Part of a small language model's weights: rotary positions, untied embeddings.
Each number is 500 + 25 x the weight over its row's rms, rounded and kept within 0 to 999. Layers, rows and columns count from 0. Numbers have three digits each. The size before them is the row's rms in percent of the matrix's.

# up: layer 9 MLP up, 384x64, rms 0.2, rows 232-331, columns 0-63
# down: layer 9 MLP down (transposed), 384x64, rms 0.168, rows 232-331, columns 0-63
up232 119:512519478535533469551477451506512509473461495464440505514539493512524494504516545500490480480509504454486493521528539459509463507484466467512497485484517485458508512499467508471477499493491520
down232 126:493515520474473468446494502537534552467474480484521467506505506563476508495527525497480503527479524471487512495511510473525460513487497469511519504515484497458469482501456509476488466513546477
up233 100:508500488500510463525539462469498509519481481489487481447522555480488526506552523528508496454489542554497487541506520462500485505546502545467525482507522528519491486497488495486493479499512512
down233 094:504485496471464488510527497507485539520503467491495522483501531487556508468524502477458530516541510499516536501501465490439540501459490500522550466479505479533520480535531471489515520518519503
up234 066:487512520517542470494482471460536496469504541533483501507516516504536499532477503517504480513468454527523498483493495531498525507540498455467520510505516502529450526515481535543480454530495529
down234 072:536549495534462499517458474506531473500525477486530493527497464509509550478509481488502492490504504530485541535484542495518505486487485534501495434475476469499503491544524479473482525524523522
up235 094:496531506532501523500510509489508496512477441511480502514576497503498499503520517451542545470502490485514496530511432468503485500524493532488505541470503536507512471488494459505500521535490527
down235 096:524498472523468486497502509531482493463449542478516493465509498511519467544542497528522506507523551537474460471510513458504503508485495512488523511510486433520494538526515472509519523483521499
up236 104:424475522548500508510503516468528519526530514501499481537501484511519521530527466499541497447464534470492497521489475493506485528493509522494499472484468488548530492532482491510483539505528514
down236 106:498509512514477510514506468506532533492530545483552489547487510463512522466513519526479477469511531489466553524503501481532483547492519495511495515472505540512458495544519471509456518493519511
up237 111:503448475536526499508473499501498498525478489481523470477482434506520509513534507514478484462466526448485471520452499487514494509486497508542489496477467537528527452499488497511487508513551521
down237 105:509475472528510525473506491534515488487519477474491478463488460503549460519518508504499523483506506493490445508512466458496462540489529539476482478490493548503520490518526499476561466480524488
up238 101:515510447506546466526472508501491494458523487492473465526485522534514463492492486559521503460474510510541509495502506505543513525536485500524469517525526531480534501535490478498455498510510532
down238 112:513499521503514493528480503524514473480490510506463459501541468509525485485518506491497505501491493513486452536522464454492476491525481483519540501488505499501513494497586521570547487522481493
up239 103:504514501490514496486484451491500506501498457454478459562503491481519513503457524481528472472506476521491496497512534508518551561537485497523522480482476532482495494527487522557507514514488528
down239 098:494509513471489503527525529514462488477519541495494486470493507471534550438490471486486532493517487479478508468526504453512437490488507453530464530514512495504521489489512528508536476519513525
up240 099:484474561502509457501504445490513501505496474481467491540535477520488517514494502509487543532450482497471494531492571495480502537485454504484523495488448522525488487518485514516498499511491511
down240 096:477488523447465501484509494534505486523473485512483536523502489496525511451471477506518510507493503504441480504474523489476525517467488503510504477474452534532442489502540542519519488484519455
up241 110:565495507499502492497535508510533508508485459484523536524470471468487523513497506475493468533494464569467497529508548495516538502517499521520488500520517510540474541500489496505484545475470507
down241 103:525514492552486507484512445496499483468571537479499502508476453518513499479493452519519513517469480505516490510510491526496487472469507494478528557542451506520494493483511521495533516471496483
up242 104:489503504545510477493502511560465526519479503499502513506544453489532540501468487509485490535478503535482508509524577494534473496481510550481486525479542508521492509500480490536515502494533510
down242 096:512500520532491502479517505498441512504492529498523488486535511521529442493556482538493476467476499497498511538488570499522531501519501515485538526493504499495466519480487511512556535520522523
up243 089:505505457523484496539474469459482499511489510484491509539473443482451512483497532463514461480507510448507500499476473489503499522525481518499513479485524491558492502500476517491461547464535493
down243 087:498490478515485437476531509511505523483489477519537485477472532506457540494491477522493495509518526511520524454490480478441485502518533496500545485472520462538472508491488502511483539486533457
up244 070:488515449508501469523492523504482493514453476506496506493478510480524532501479535477444457536506540509516504514509517487508508488498478462528488520464551508458452484524495496555531474503500480
down244 074:476473517548516471490501505476522408493520522536515528482469530544469500472523500488479560488505518484533502524509491509523479516492525517510509484512521473508505482479528491529517497501471536
up245 089:491508566488494458512491508507512527482455511471472505527475501495497499522541505461503486441493496528543458477474524486529482540566532519521505494491469491524501475509468486497493495498521500
down245 090:503516442542485487539476486470516478434545538496519504503502514469455530480539473510547533505522497525514477504470465495470505479529516508490502508505505496490520462505525517506521480499516534
up246 100:533539530488474506495485484552521498500500483453473508490529460525507544506500490497543512474489504500487514488446525522514502528551478512525486493482486554527497502511458468509500451495523526
down246 102:491450527492542507520516497511471512561494488465500481470503515496531517508513506522467496519488526520493517505495522508514495536498532513524527562566490491517455451542508505495490469496515473
up247 117:461494498483493498574520511462534512510488498523461460498469488500508525531502529511500446554520509548548528499501503486521497547508511513496512493476479490512499511500473451525507519520523487
down247 111:487506486470515492501475545496514513467487461528476482511521475518491487530485532478511475510539536537477510473453503493537513498486468498517500464512494466479502531511442491478464493518446452
up248 106:454508500477521491559522488520488516511485480498476532513497458508489474476515513459497488504488477489516515487570478490538515499509507503472526498465508551566502498501493514520468535488486545
down248 109:479527514454519503470491506509510523454512445543516530501503531480493450486524496517495484455485477549512541498501495509536508490495489494503485534489521454444514470491523492500486526496484454
up249 090:518475452470515505506469497505501517502469500480458499529509447530517554488523498512552517494495507490539490519510480513510462456484489503503462517450492493534528448521518463508494518493535497
down249 086:518485465496531482536517528545507481497504466505494510497507473503521501506489487519538507489522537496515496461524472473513507498463495549486487512491494492523499514501586446530531519524520550
up250 113:499521508526553469486498481496527513487512476512472458516517493521487538502519484533515545439500500534536505516463476514528509469513522525513492491513458540514548539467497485511464482509492525
down250 112:506477461498494544516480474556505556485489516489518509487516495499512505506462488499502528503534493490480445490522498496484471538468491487475465500515500514468543500523499447525478537535488448
up251 106:467500515478500522507549498464510540481449489480483480537473545509517468515538501469531483526500476521529485476509480499525518497465527494517491495500486490528471499479483471520469552526545535
down251 098:491510479495474525512517459504467534470504502495480494542491510492461530493508466468544515472486496475505536496501531503452495496518514497533469480465486552538530522537493534475448478482477505
up252 107:491520518504553460568488455507520508469456494497495526519522490492544460496498531489523467508524504492462514513505504494502496535475480534480477476518556469521503524505470491518472512484501534
down252 117:484501544528518532529487512534523479531531509504547467513514446477502520504506466490524501495494519537520501529506526477511529505480480519480495476522470501453472533509490507477444484528450527
up253 123:513500503505493535479525483500528524494467453499533536477489462487511532484522525517507499505509500500475495510492531482516511485527506529524475472488550529555505519443487468515498504465446553
down253 122:517508522489517509503487515507519520457505451528458497496560540469493515534479474490496533505465520512485529477484514505455540497487524485486485494464452528502564473509506519522477510476488514
up254 086:473478482486476491525479476463549496533478509491503484495505521565521490500484487497501518518489487539476478488504494528521542529530495558483486446467521545526483515512484541481510507530527511
down254 094:457496521513514500473502462478521473520488479447548471522498522506529475498504437518507521476504473521502500463465470509500482501504530488476500521491482480501512512480418524459503530499493510
up255 109:555530452484459494491450475494494516501520511482463492527539481576509515492515507476498514488477501502459468513527518483499501547469481526524479474487470509512479516482481486506470513508463512
down255 102:470503507524522509529486543505442518474470495523527507447502487513528506500482492478529504484505473506488496494502534478533469526493562490519483456467500459524482522525510480520514497540492556
up256 087:531498472509512506545480493513503513530469519474521463516457493497542518491535502476524491469486494543522449471520469488486515493462502498486502460506510544543515490555499486468499507550518509
down256 079:517502493493531534476537489565495510482520472495546526491495469509527499496524497504468511501502522483490476476513471502486475514514521491487514483491505479517506508527597491473544522451477519
up257 092:544533504529483474505442498451535513479503525518507474478517477479487513501518490566487479498484543494475500515505471495528489507491477467545491477514470542499517523536493514525464506483540511
down257 088:522500488536523548483512479484551476517524517490481508524511448513521465481517458519506454490511492463478486533495466475476562482516529504533517487519492525524499476545509505507467502472505490
up258 103:488478524515530560492532532512484514509471496490470486477527495512520536526537510498523483475468502519491475546493531470497551493513526532490466531479501531494554466518478479529515504506483540
down258 100:462484485480504487481460512529515494542509485526528526464443510536530499467516486502534525490451526457460499484476465530469509456489540511507493503468479505503465502504491514495497474465493488
up259 095:523471470486511517526522491477509521538473470478456543513516442462475551524512506528514492488497462517504535542509519525512537453490505501470536533467526519507504471495509516489514483511488507
down259 089:520449443490515505549518526512532480498515527523493536502477530511476500499495535521481482480546503443508529514523513477500451512516499465514519532510517468499507499527508521533512452469503513
up260 108:415534462499534508513458461487533512496505493470480489476525495471499462532525473461513470547483503501481489488503499520507519513496473519496471517495484514466479516487477504485490507462461537
down260 097:496509471507512477520515476531510505493490503526470587508525471516482487503531473481518489500547478503520526489482523514472528509482494525489457486545527534502469489540479503514470518525490446
up261 122:527533488475482522550454493483518522479481482464480487520522475538520529505494488465544475505481467471478531529458571500515509508499472501501487501508500508479551502524474523491493515472497527
down261 123:476523492481495485541481555505508511485494485498504536478495469506532542515467512483502467478530508480486489487499566500504504520505450470498482501457497515487532468477492558513469476481537538
up262 085:496502505533501536515499480485530499545489511522523505491495492456510496526432499545493520479508489467517500505498489508507516545488495495469522494506466500431508548538477515537461510530530531
down262 088:486462535540481489511516510512468456512513474520478516514481494507491487503519471476498517488478524470481533477496554537495511503467505504472462473467523491547503474514524483482496480433462463
up263 103:496499443483432471490473534506496535461453462486506511522497510519476488508480506477520494477471478504490474527522507513495538544493515488519469466511497528544486550485469493515472476487502506
down263 103:484543510496511541524528540470464519524487495487485481507473530477490477556484500499537522478489467483513456497505513494513486471448518469523494451505536488547503479488482521536507461486494514
up264 084:529516505522499470456447497517497499529489523547454533478503512477553523490486532521501547537499492492541497522520510496519465529522496490481514515501537489544473523520498501527496486551523510
down264 083:511511493528500489529518471474540553460484525452506544517522462505542484493489508519505500502542513491467446517507480490483439529516518511489493495496492537481534500485446508512520514503490480
up265 098:467500449536441497489502490528510493530498496488468517509474451495525529533500514454492504486519507493487493539477477508500479532505504483509480525473451496517531480546480492533485459509547527
down265 094:526486435433510503475471509505496493509514539489497513529461499476513490472482524510542528502513493458484555501500531486465476468475509492529492516530518524487510487484452523480468513480479510
up266 108:493514522500455522478451514456474515539506463499496456514474545456494499515495520444484473452467476475506466507460497527521512521514473510512496463498483512500491516491484513481506549518508502
down266 106:426517479479493518454493439494503498488521517479538530489479496453486496497496491474484516500497553494508448514504522502528517527496498506516503496522515506502517526506565483467542526524511515
up267 104:464471508472537473524520470530507521469506476489496489505497468460497571479521516504505474520523483541533467508522520470530483529530479497490453502454484526492519528523501487464513500468511516
down267 103:493494480454511486521529476499527519476521481495490546508479471440512524488523497519495469472495489511517508509473459454523508548479463521480504457419489505503481516515488535499495492488504505
up268 088:506542522497467510479488484465505513503468509466506500512467533504505507532504491503549486441460494527550503525487491500526539492507519535508537507513465527519479502546461541467485488501537510
down268 097:482483444464459509462483505527514450504533518537526499501517503477488552469482488514491537528473509494469509485516516495540502502516495516484535486476504499531508520522554469507549514513504536
up269 114:500477531514486474514538494505518510457503484477487493497578535490561502525489488460538496528501505473515463497486534487521535483536476511544510505481491528534531514505495512525495519499542492
down269 103:542521469505494481524473512525467504454490534458535500518523465461478457485503453490504535489500479480482525481469479507464486492504473498479502490503522538490450523500531522461491515493464473
up270 106:544507524495478480482512485479530509509519452451503447479530471504513531499463546489532515502513483523527486501512487504535505513545498497536502475447503530514489514447490477485503534523534496
down270 106:509512492517461462491515513510514523495525492500499448485480502523475493514533489495449505471532521461457514488444493498491529504569498516534480463502513443473472489532497472499506515477494499
up271 115:493502504500505507491543479476517520510525468511482445545509475478500548514499488490518443477529514540516507526533511549513540480519486551508507473488506526473530489521461480492505518484543490
down271 115:490533525512469502489506490452512502492521470483506482531494552495478481461478557496511482486516530503443500527477472496553526499505476544495477545520511482488531472497527506514525511512459518
up272 083:510498501509512464482488505470483505494492483509488508539496491496509439559517521533528501513478467481551484498449510475491531554520517492502492495485521523534474492525487549511456496545528512
down272 090:510494512484514519479513491508486486520478506480566492535498526539519483465525442505478478517538455497497501554524520520491489508509480489491519507496487504467478479500428551487478492516498534
up273 080:488498502474479536451465523510501523542441511517508547490521477526483500496514513506517485505458493515522488520491493489496517513555502508530480478547481509562494440507466504485516478520520505
down273 083:517506487477489491511541510502511553532504485559515492519504496552523539550504498548551494477512501496450497514499506468503507499487467509486537484499486483500455512511481475534469541518472505
up274 102:513495471545472471474506500511520506542516462476554502485511555498520489531481511456520518500484467536503492483514498486518513538479497485521495478464535495466494536487491487527491491573506485
down274 105:504529451506490519442520518489513492515433490534473501482490528458510528495475532460497435502526517542500509479482539471499491502505473479513511512527501536503499499503521477480541469504499492
up275 077:500529451483509463539511512502540492529517474496481521521517480535476519476485512485493507525525487477470536520508511489523478474456481507491486474482540531529548460510507465467465542506527525
down275 078:511476520523490528471508541520512437506521509538526545532471492501499506474462528508524541536524546507503513492492527514522468469483477510484496463501464467495483487502562491480514515502517485
up276 096:477516489527553482542493485487515514495524490430496523520513478473483472490482509497552489486512497528532486508529555499511521485518479558524521516473512500471523535483504481505498515469547511
down276 097:507501507550503526519492497472509530459528501507501492503467487483476440499530484527516489482446514474488483506467502495481537488521476533516469517554513540519519487501562519485513525489529468
up277 093:512499475518582525515510500498523511523490491535513515481509535523498487523486504480493532542464480508548504510510481507504486509526480534478509489468485452486464480523502492570485496551484506
down277 102:502509468462530513479498502495490530529495463504491426497499493510527463538536507524505513476479452487493503542487506511518494559491544506480510477483466483498515460511456502539487503532484485
up278 097:544489513522494478513481494486480518500494487489516482513519448513497516492494507487493481500456467529539474544484470476520493541502525508522489508515456534505553459527496492572495454483514512
down278 091:476467469488500473449505494536513465487544490490486459463483525534518498481535495506502549488510496474519510499491473505466470488517513489468515546493543511502500507518514532489534471462469450
up279 109:506491482499469481488456519483520493502461494482477473520490522511494508499512516509524443463510511487540516498435550458521493519495473555505527516509509542498499494482481500545459520489526533
down279 114:483513524515441509523473508513536525469507447494488516519490523481479540529499496527532482532490518553517512475480491495483517517488524561550534504449476524487470500500477514512492500517485499
up280 088:531495480484546503473565518483525503489470506492459524491501449520487478517482500548507470536498523487515477517501467520521500468467471516541461495492501469504495562501512461511483509484513484
down280 085:504502496536505469501495477477486502485498489473519495553493484466521476526514531504529474444531477541475464463514512513480553531484481527495505540473468496501455505490503492492438487477503485
up281 099:470535474475436494483458492473518521502480518526508497453482436521472464489501512494488495526495480556516520508503482473520511494505445493481497483480541514546480507497495474523509514522515524
down281 099:491506504487511513506515461523529479491496488539505557551463480508477524443485502512501480468522508546481508492481460513502496499498506456532518498547542461492510504483478495491467478452516527
up282 103:508513456498485501524479508473477519523492497516491535522527506564511509523515520461525498478534497546539463503465556459497507500515489525458522486506475503510489492469495483511477565479520497
down282 092:491475484542469449523491492507504517519477525523484514472504511554484499495546495489476541503531518495489543517477524538501457511463517497517535483500477488512506496490549466485543530483488452
up283 095:455509544469526501465497495550511513536522515444456493489520494518483537493449540473500509507497492520484465533471488497514474514523492490515484459500474527526474508510491458537505472519517489
down283 094:492510517461529510516492484514498535537526547514492502486483500537506525485503476532489523501546464480506501556511464462515508512517524497502508447517488566462496490533499501544515507496490457
up284 099:525490487524500448491486510518530528471516462445469497537544525555515523536512490502512485475498507530516504516498517494484540539484469529474496478475524510432473495527489481490494492496496490
down284 100:506470512496500476558523493511510548495559471531488486497501516522524534476477517528474509456530499513508534510484499523503492484494464517500479474457536516502456518516558480523492508508457516
up285 122:525500514536568457524494476507505509538480480483463523503507498453527454513507520480534476479489479516507481495427534507502536494493495514524474475507463513493530494533486516487501509464519492
down285 115:519517506514496520492496517511519477526496548506506445528462560479508492483488479507485481517524466471529499499484507499502485431505507467486508474505495500506519534492512523502584520482464473
up286 103:523529498510497495463515466451515506562510495502500525504525492477498525515507465538503530434481527506509505512498541532532492542515468546531466513490494515512539513471501500496483479498543496
down286 098:517527480511444532536488464519546491530533535488480503483525525514505513496528528451496452508557510499529521526509493537464497503474492491491498537521519502476482451513507503498493487476476529
up287 084:476506517522506485470470530511502505533494531516511457486487469490499502499490500444517528481490530482556489515524525456514524542467472495490485505518490555544558480519500491504464474525507507
down287 082:474524534452489496475509505506523520540519455447472542536536506487507529503494513504492507498524492493461480524453492507539466471551548526514484519471494503494508485502507502504548515503502471
up288 095:515502452506498473506487508512552495490503498474486463464492537467510513514512526489516496529489559487472480493524560481501484520496455474523483460482533462460506519532484454521474487504494497
down288 103:510523484486498499475511509525487458494462497496493518494527500546502440484490470518526516503493476527513483533518463471509446496500520502495520576494512499533471509482535522515548486493524546
up289 088:534474468505496465531464466480545507484498501509498532460478492449542515496499512528479492548509487506534501505539468468489540459509522530483482478498443517491497525500494456486496524503511496
down289 084:494501495495527503503503484505476483515534512508489514478535475552556483472480491494544486524516539504486476460536484501503478476522462547513505508556480501468519504491453515500568512515506499
up290 097:496534454515504482511533504471530503482503457534482519544511504500496501536493491490528563527514490498501499523521540450505497487494515535483457489499563487481524550508475494522502514512526528
down290 100:490479499497499482487497522510488439523521555515475490474489476516513488473463479516496541513546561481518505529470526530493503481502506463494511447450549494513476494523482482480493501489515474
up291 106:451483537550531478522496492457533514503467489468491500522498490495522481542483497466533495490477505464486462512479528503527524476507481505569540504517509503486487538466495500521482525534476502
down291 104:503493516553485446510506490476492499502447509498500532514462507473542518517487530475507527483503524512460513503540530525509514515487513454523531528506486490442513535480490455466483496530476507
up292 099:488470455526494489516487481480527521481481499464507501470478509476537468499530530476508529542516511451497499569501447488499498521536477499476491496503525517458547513499506475546477501489497482
down292 106:510481467490495505477541510508522497493490496519515513495497504495528519460522480479500475499537560493476513508442505550510491472517527502485492449470522489524509468508504513497423538481546499
up293 106:493491461517518499492468507416467517473494490496510473519479511492511513502502521543511487532521487504529484489495481470508547498532479474548493529505543516519558486507503492501478531550530502
down293 107:520575505489509492515497494445459485501533519525505451493506524483521529516504529482475472504482464517480486495502521454491515482493510466513545532517550490486489478513524503473460470505495530
up294 103:464548524491499507526487467486523500492461490482495516494567449542514547536485511528498461519491530490485498541513498497512509456501497497448477465508538500476496526505488489532505517495523518
down294 098:485482537489461497468498530521493468566532516471520509493501509504513508508460472516480496542487511499484507538494472500503464496498497498494505518490520569493523500461546477516489561513463521
up295 100:489495505496486516506530498516521520565478485461442478505510555507499502492500501497505479464480533498477487501522464531506518508515478496529498482495465533505518497506500505514515461566574511
down295 099:491523521464493531502536476471506523498513517490491456469501517521488497460475459518521519529494523492483480498504511528536472482515508521463522528485474464499497497512562489574542494527477485
up296 118:506527484497509491533501454505548517479497515429531509502495479532546506531483519502464457536539521517524507510516516509511524515522496497501478451476463491474507488509466479522503543520537505
down296 140:465504474514471531503493532472498505475534505417492469504533486508519532546525512502495522469550519484513535510448526498499463519506525473526524480480472470481498475496497506490495502474512477
up297 088:458524486489518497531531518466469508485547486422509471491520551526505518517535510495532511513513499469518486530507530475547500486498493539486487455502480532510501507501460473467492512511514500
down297 091:490499488493503502510499528499433491502568520493502463514475464476515486467516508495477519502542512462452513511533495481561499509501536527494459491508464498479487482496472551479490516493478483
up298 093:530493446506497482497471475500508504512499506503475527483486513473546500477475515591504488523496546470497509548530489505523471475524478515527493484493500524509546501566484484518493489501503499
down298 082:512474458453490527484499515505474495456506513508502503511521479540555498457504487468517489531525492490501501460493476457507498462525534510482497497503502496499514501468489504529576467531475458
up299 102:490514524500517476480512432487532502487519451493502443530519480523528513542507510565519484478497485561515493503493549516506492476514485518478498486484460494465529500503486471487512508491525521
down299 104:475458509469495472475500511529504506482507467483521504511523482503517506524499528527529494497524498513464518494471482483481506489510538489463507454486508516514532465541553473479578491549491471
up300 042:516484494544520477483503477462515550520482499494495495509500489481509534534490490506495502488455489492496466530524517510545525519531433525481467494499528500529481526543469478513456478514501552
down300 018:451479513503475495493547509511517484517461493489505469498453511482512503503504510463510500508497525525472511534461492552563508513487544518492484495468493539515495534544515466468499469501458489
up301 092:472513498513519469560502474514497513524515516489439563467483483501486526515480496519502489457473531522474467534530522494497506489476466514470469496484543505506452477484469507532504477495494509
down301 089:485478497496491469484491522522474489525502492532532491480511467497457490535527471470519481478547496483488498464514471512477500495497476445457533547486481453523500525523489473541537509484521534
up302 096:493464517484518498520515537485531536492530495517477456501521510446498489517504523500549526478488492533537494511527515500515519506570475473540478502491475512512524493516476501496517492546562497
down302 096:486529474514506472462524530537524564523526504504496442546511522510498508474527498521504533495522495515510515519531520516474467505568478463475488508491514484512512505461515514498518464494467515
up303 104:501503436543501449495498478508492515486501480487520551513553548517521479536514487533501488485491496518500493496506529474513487557519486496529460505487488479447538513506489493508493486520536533
down303 105:508524497543462470436505494505486539486465516495482506489532503538517482532470478464504518472505508534495491484497478526483517522519493489493477559519545444462496526530506508463485496503524500
up304 094:498462495534465496524513507465517502508474461503474501507471497509556462559494494472523496446483474501504467532503484442503508492487492497551513487467531537468516487485494494486523463504511514
down304 103:491473494487487517460496484507496492503510522502502480521480459474535530499494529522510505503444486498523492511505503548491456515485566511458537483550457498525465521495513505488551524482465501
up305 082:552522537489516470473506527474555496460476470438475469517503502529517482550495501470539496476524476514498519471499530507526514479498463495493515527464489516504459503515478532480498496511481499
down305 088:508489491487465533534493514523480447525507533500517528490484490493474507472527493472544547521499541530514517474498466498490547490487477508470497434490490516495448494478560501493511495497510503
up306 117:532478511517505525518477467464484506519475481483511497534485434489468529502540503502521490502455510466515526524551474504515520489496462509477503484466484546464485445503478497517513525536508514
down306 120:452495506573503521519493483498485468510494499521529478470474486492483509501491494510533515536445510456488526495493505485484488501521513479478486476478497510539524536509543514519556446500500535
up307 105:482483523539458501547473499484542506496486484500493447472504482490476494510534512443517461498517481458524504530509536438508477472543488529533523496492493519503484500526489494502498524529531505
down307 103:502495519528521467487493439506476483481529533540507493568527523510500513524554529479511479492544452512486486522459496477471537506467483488496504535477508509479479477478499498507484485495526479
up308 106:444514516524517483515486427498536501512508476476503501469514473511529543500507492501497489461519483540521498530483495483502476507521489493494434520495496559494514464456478469511480493524496474
down308 105:482491517487500524471517496488522490482479478526492497480478502515484467478453497495528519506527431486535481503458484465495490487514451509525440488478473506537522516489474499498529524561505464
up309 077:487494481465489487518490516525544486492452474522471470460504479488515521499541509539476499525500528472500553521533519447518488489472480525482485460492500473495518474513508474539491490529552512
down309 074:497505514474507500456512513534493390483481495492510508507503520510491496506475481463490496482522488478488459457481491527511499467522486466471500522513515526482507460484562499493500515467481493
up310 116:528512481507509516517496485457539517520509509519502492562464494479501540505545510541541504525486473505456461512502467486515513521501486511519503489497462527443513543455502490496503543483525513
down310 107:459540490514539550508519484501514475520518541487491508502482510479500478501511434534477511506517533486481494489493469461496548482496509445505494506525537497483507491550527527532536494479486528
up311 137:460481508545502535529467515508535509472487495495508440485543479485542547533520524497489500488484506482484498514506483467508503498530472487478525504473495537555502520539499474536495536538502507
down311 140:491534486513485513493481474532443548470494504556517457534492462489457499498502517507525528477511496529503485485518529488520483553442500516475533520486498511535494480503542475480506482495488500
up312 104:481510476516524517514522468488490507514478487461510511533486508507521545524475504461537457429457486515537523498498477467503543458504476502524521476532469525475515478530488469503499523491504517
down312 102:505510512511497535460505498516497530490514508464500509536468507526477502456523499534508477502472536449510505488453476516485501490490502509541537460503480513521475487521446481481518450442474486
up313 103:488469503523470459509511557533501511497503507506509487570507477503507491494541512526537473556473459499489492542476540495497531513489471481532476501473537512498523485479484485517471486533476496
down313 098:509476548519476478497518533516505488479513549516502493529472499488496473520537494537495487545519466536485507507449530480469527480533519529528501501543487496439473476489514522490508476495478466
up314 099:486551477500540474507448529480515497527522505478478477472465461520500519492480502506489511527453559525491526526512505517524529476508500529468498515450550503523538534518508499515508494499504519
down314 096:513493471467462496519490525501468520483509448468525482467500503453537521519525513499534459495466532563512499514512490484529547515508510515480518524473515518505463523507502476446503518507525501
up315 092:496472501477483484489510477528528524518514500533475474505510527508551488557465503471475488533500485522545476486502525465529476530524518469536493490477448542526509486499484476517514453532501492
down315 100:535518534527440499479513452506469483506522470526511474507483505459469473473510552524512514497481483493527455502528508481513517530447488475517480487537492531483515490478505552480491514484498492
up316 079:521529507509514487502512482518463514489451502485493558510496497531542505531494548466516484524518497478472479524482460478524508475464515477505484515506524489546499513423495459528472496511497498
down316 081:524475521514480499502499492480473547498471503523510484501480503464502525486523535545507478492543496499513525516459477478525549517523519496451513493524478510502521494463499427475474497558491511
up317 111:479538452497519520508468514509520510511485441485472550525533487552543514522487538472515504483446497485465520532475509524505497510482514517479465477480518498501505498489504536514471528509462511
down317 118:496517444477507494494486489469478515544554458513503558492523511537521516495488492502473493476510518503501504469513486505511513488469574471525511520516469489507504448518485511461485519484466478
up318 107:534526468495468465514507495476512508509499497476509510453486476471505497504477508458537463478459457475523510517532477500526502547522497489516507498493488474521511538479513524541502462479567531
down318 106:526537456503484534519500511518470505490525519469504497487503495509516537525525494494543495504482509541474480494499471470494494540522526560496494495445499435535533538491478495490450484502503502
up319 109:466493514483480493516525514478522513499485480498482513468490479514520537550482550525519453494489506519490515504497432511483494532482508508530497475473420510482485466489487459518480479476525504
down319 113:532478479460516477488487517502529502496486493487483551448540493546514486529510504498508503488519490515482497475531499470493459545477506499494525508479428518509463543527542459507497477504508485
up320 097:492469472530487447496459486518489521527475477488495474492473502497513499502478476463519503514445490529519478541487468496513514514488511488516535458473537538500556487557490510532541496512503499
down320 101:484492531461460517497478516490474532480542501474479479440491493496509521484483509500502519502463476517488476545536496490472489512518535500447506435476517494501552502515516512542523496515470498
up321 104:525497508486498471503499505467496518429537498500485487513474512477485525526483517505536452440481509487457475506508528508501519531490467534483494493504528467486526556466488462503521521511496538
down321 104:442485484481473473472482480493527510524533459526479496457482498527482488489491512491494437482497492479496474519507519515543509539434470511526485492485506512532528507474518493479455503508486536
up322 108:506499532499504535513504462504535526509483524494483480530527451477507473470529468503514494434474491512471501522471497531509513503489443506516470492483498535533545523495485489543510539465521518
down322 111:507456512463476541530532483524511514509492505446513488522500513502505471468489445504517488487520514481494520498496473474464471501511501511552473542477547539522507487494510471531543467472512502
up323 093:495486549492529477473480515482483493520471485535468556499531473452519500535503526514532493485455527511514551490498503488521541493509519515487494503467494519543489522480476542522501473502539531
down323 093:497500494510536517510482522509469476528511490442489531540507503478491521503505456468520498494536517507500476526500494516569534484506519512501464469505476494520520519522491485579517451509491520
up324 082:557506499544530486556462510508492520549533515436527468480455484507487488494504489506477513484476516516509500517497537492533508467458504489527494505533528514488512519479472536512505474500517517
down324 080:499493490530482516482487558535484512495526483491509504433496523508523510529487482503502467475531514474482511530519512505512494498536476518467466474446508479509513542528495495480507499549487569
up325 101:457481519522474510538490504544491527482503515504483494441503521501513499508490504537510473455520544526510446519547486483499530481513480488516474466481478556476529476530494498538483491520485511
down325 102:511507502516505484517493494454463499462526489497510451528517530490489494473515510470498523497503480525515506469494492508497554499483544542476498491474537415521469494508540464481493530532496510
up326 103:489471504527548474527531471482486505469492465452495468474518521465520509520495532487523539498481477469502483533473495491457534537526483488520500499465501526469525464513474484463472507505536521
down326 109:500552545463461478474510510529509487499502503483494487531529534471487524484491504506491523494473512464487473507494529513493466508456490498515431495477505486480485487516464489512563489534461533
up327 108:503503517509503452539484492470525500518483468472472530481484514460496509486532528491492437519493422486467513520522499496500526505476487516554517490485475515466478484494492480482494524528546492
down327 104:538501493477528463531519498500501534517535455513479528471505519464544511517503513467508438488473479523499529507456499509498518491492550497523513442512446512514513520505470469502503509503525489
up328 086:492499531512504490533477504488516521464458506486456509483463514510524458532499487549487489465496514475511462502509450475502459513517486503546517534488488517463504468549508491545534485525497525
down328 083:494530505527521498481490512468498428545509478496529479506469496494505547488472500495521475492485484533475505483510556543554539530498545492509504503499471481515473488466516495532487505478538498
up329 085:484518454495517452512492492512517480538503504505480498492522454527479508532505519534482556442502509501535510525555515501517468518539455505501476512510481550511488458497496512489476471511512502
down329 086:492503554469515546522488513477485549507484484502486519506476482524500504527504522483566471525524495470489517494454519509483535481454477510473503496514490516508512564507462495486478502539526479
up330 098:486481520493498498483511469448497528499480480507478500498485513541521473471488524492559506539517513512513502514528509484510467549514517506559463517476519525481486543519474501496505461526566505
down330 094:488496528496498501541512503499494544488533481495501500527512479471511513430502520482496473470529467478447521472504497513494506508496488518496476447475494521531501506501431502493463464539475460
up331 099:523523508512479482510501484442490518492487484482492516469520458472500489493525509493479461456467471489446482535466492512528519521519511478473529493506473532462506459498492519550502544519514540
down331 092:496530523544530491485491475454484529527487503498465440446500448482507478479515514515488506469529461507487505511522520520536491541490531491476484528509518515537510490475498473547512498473522500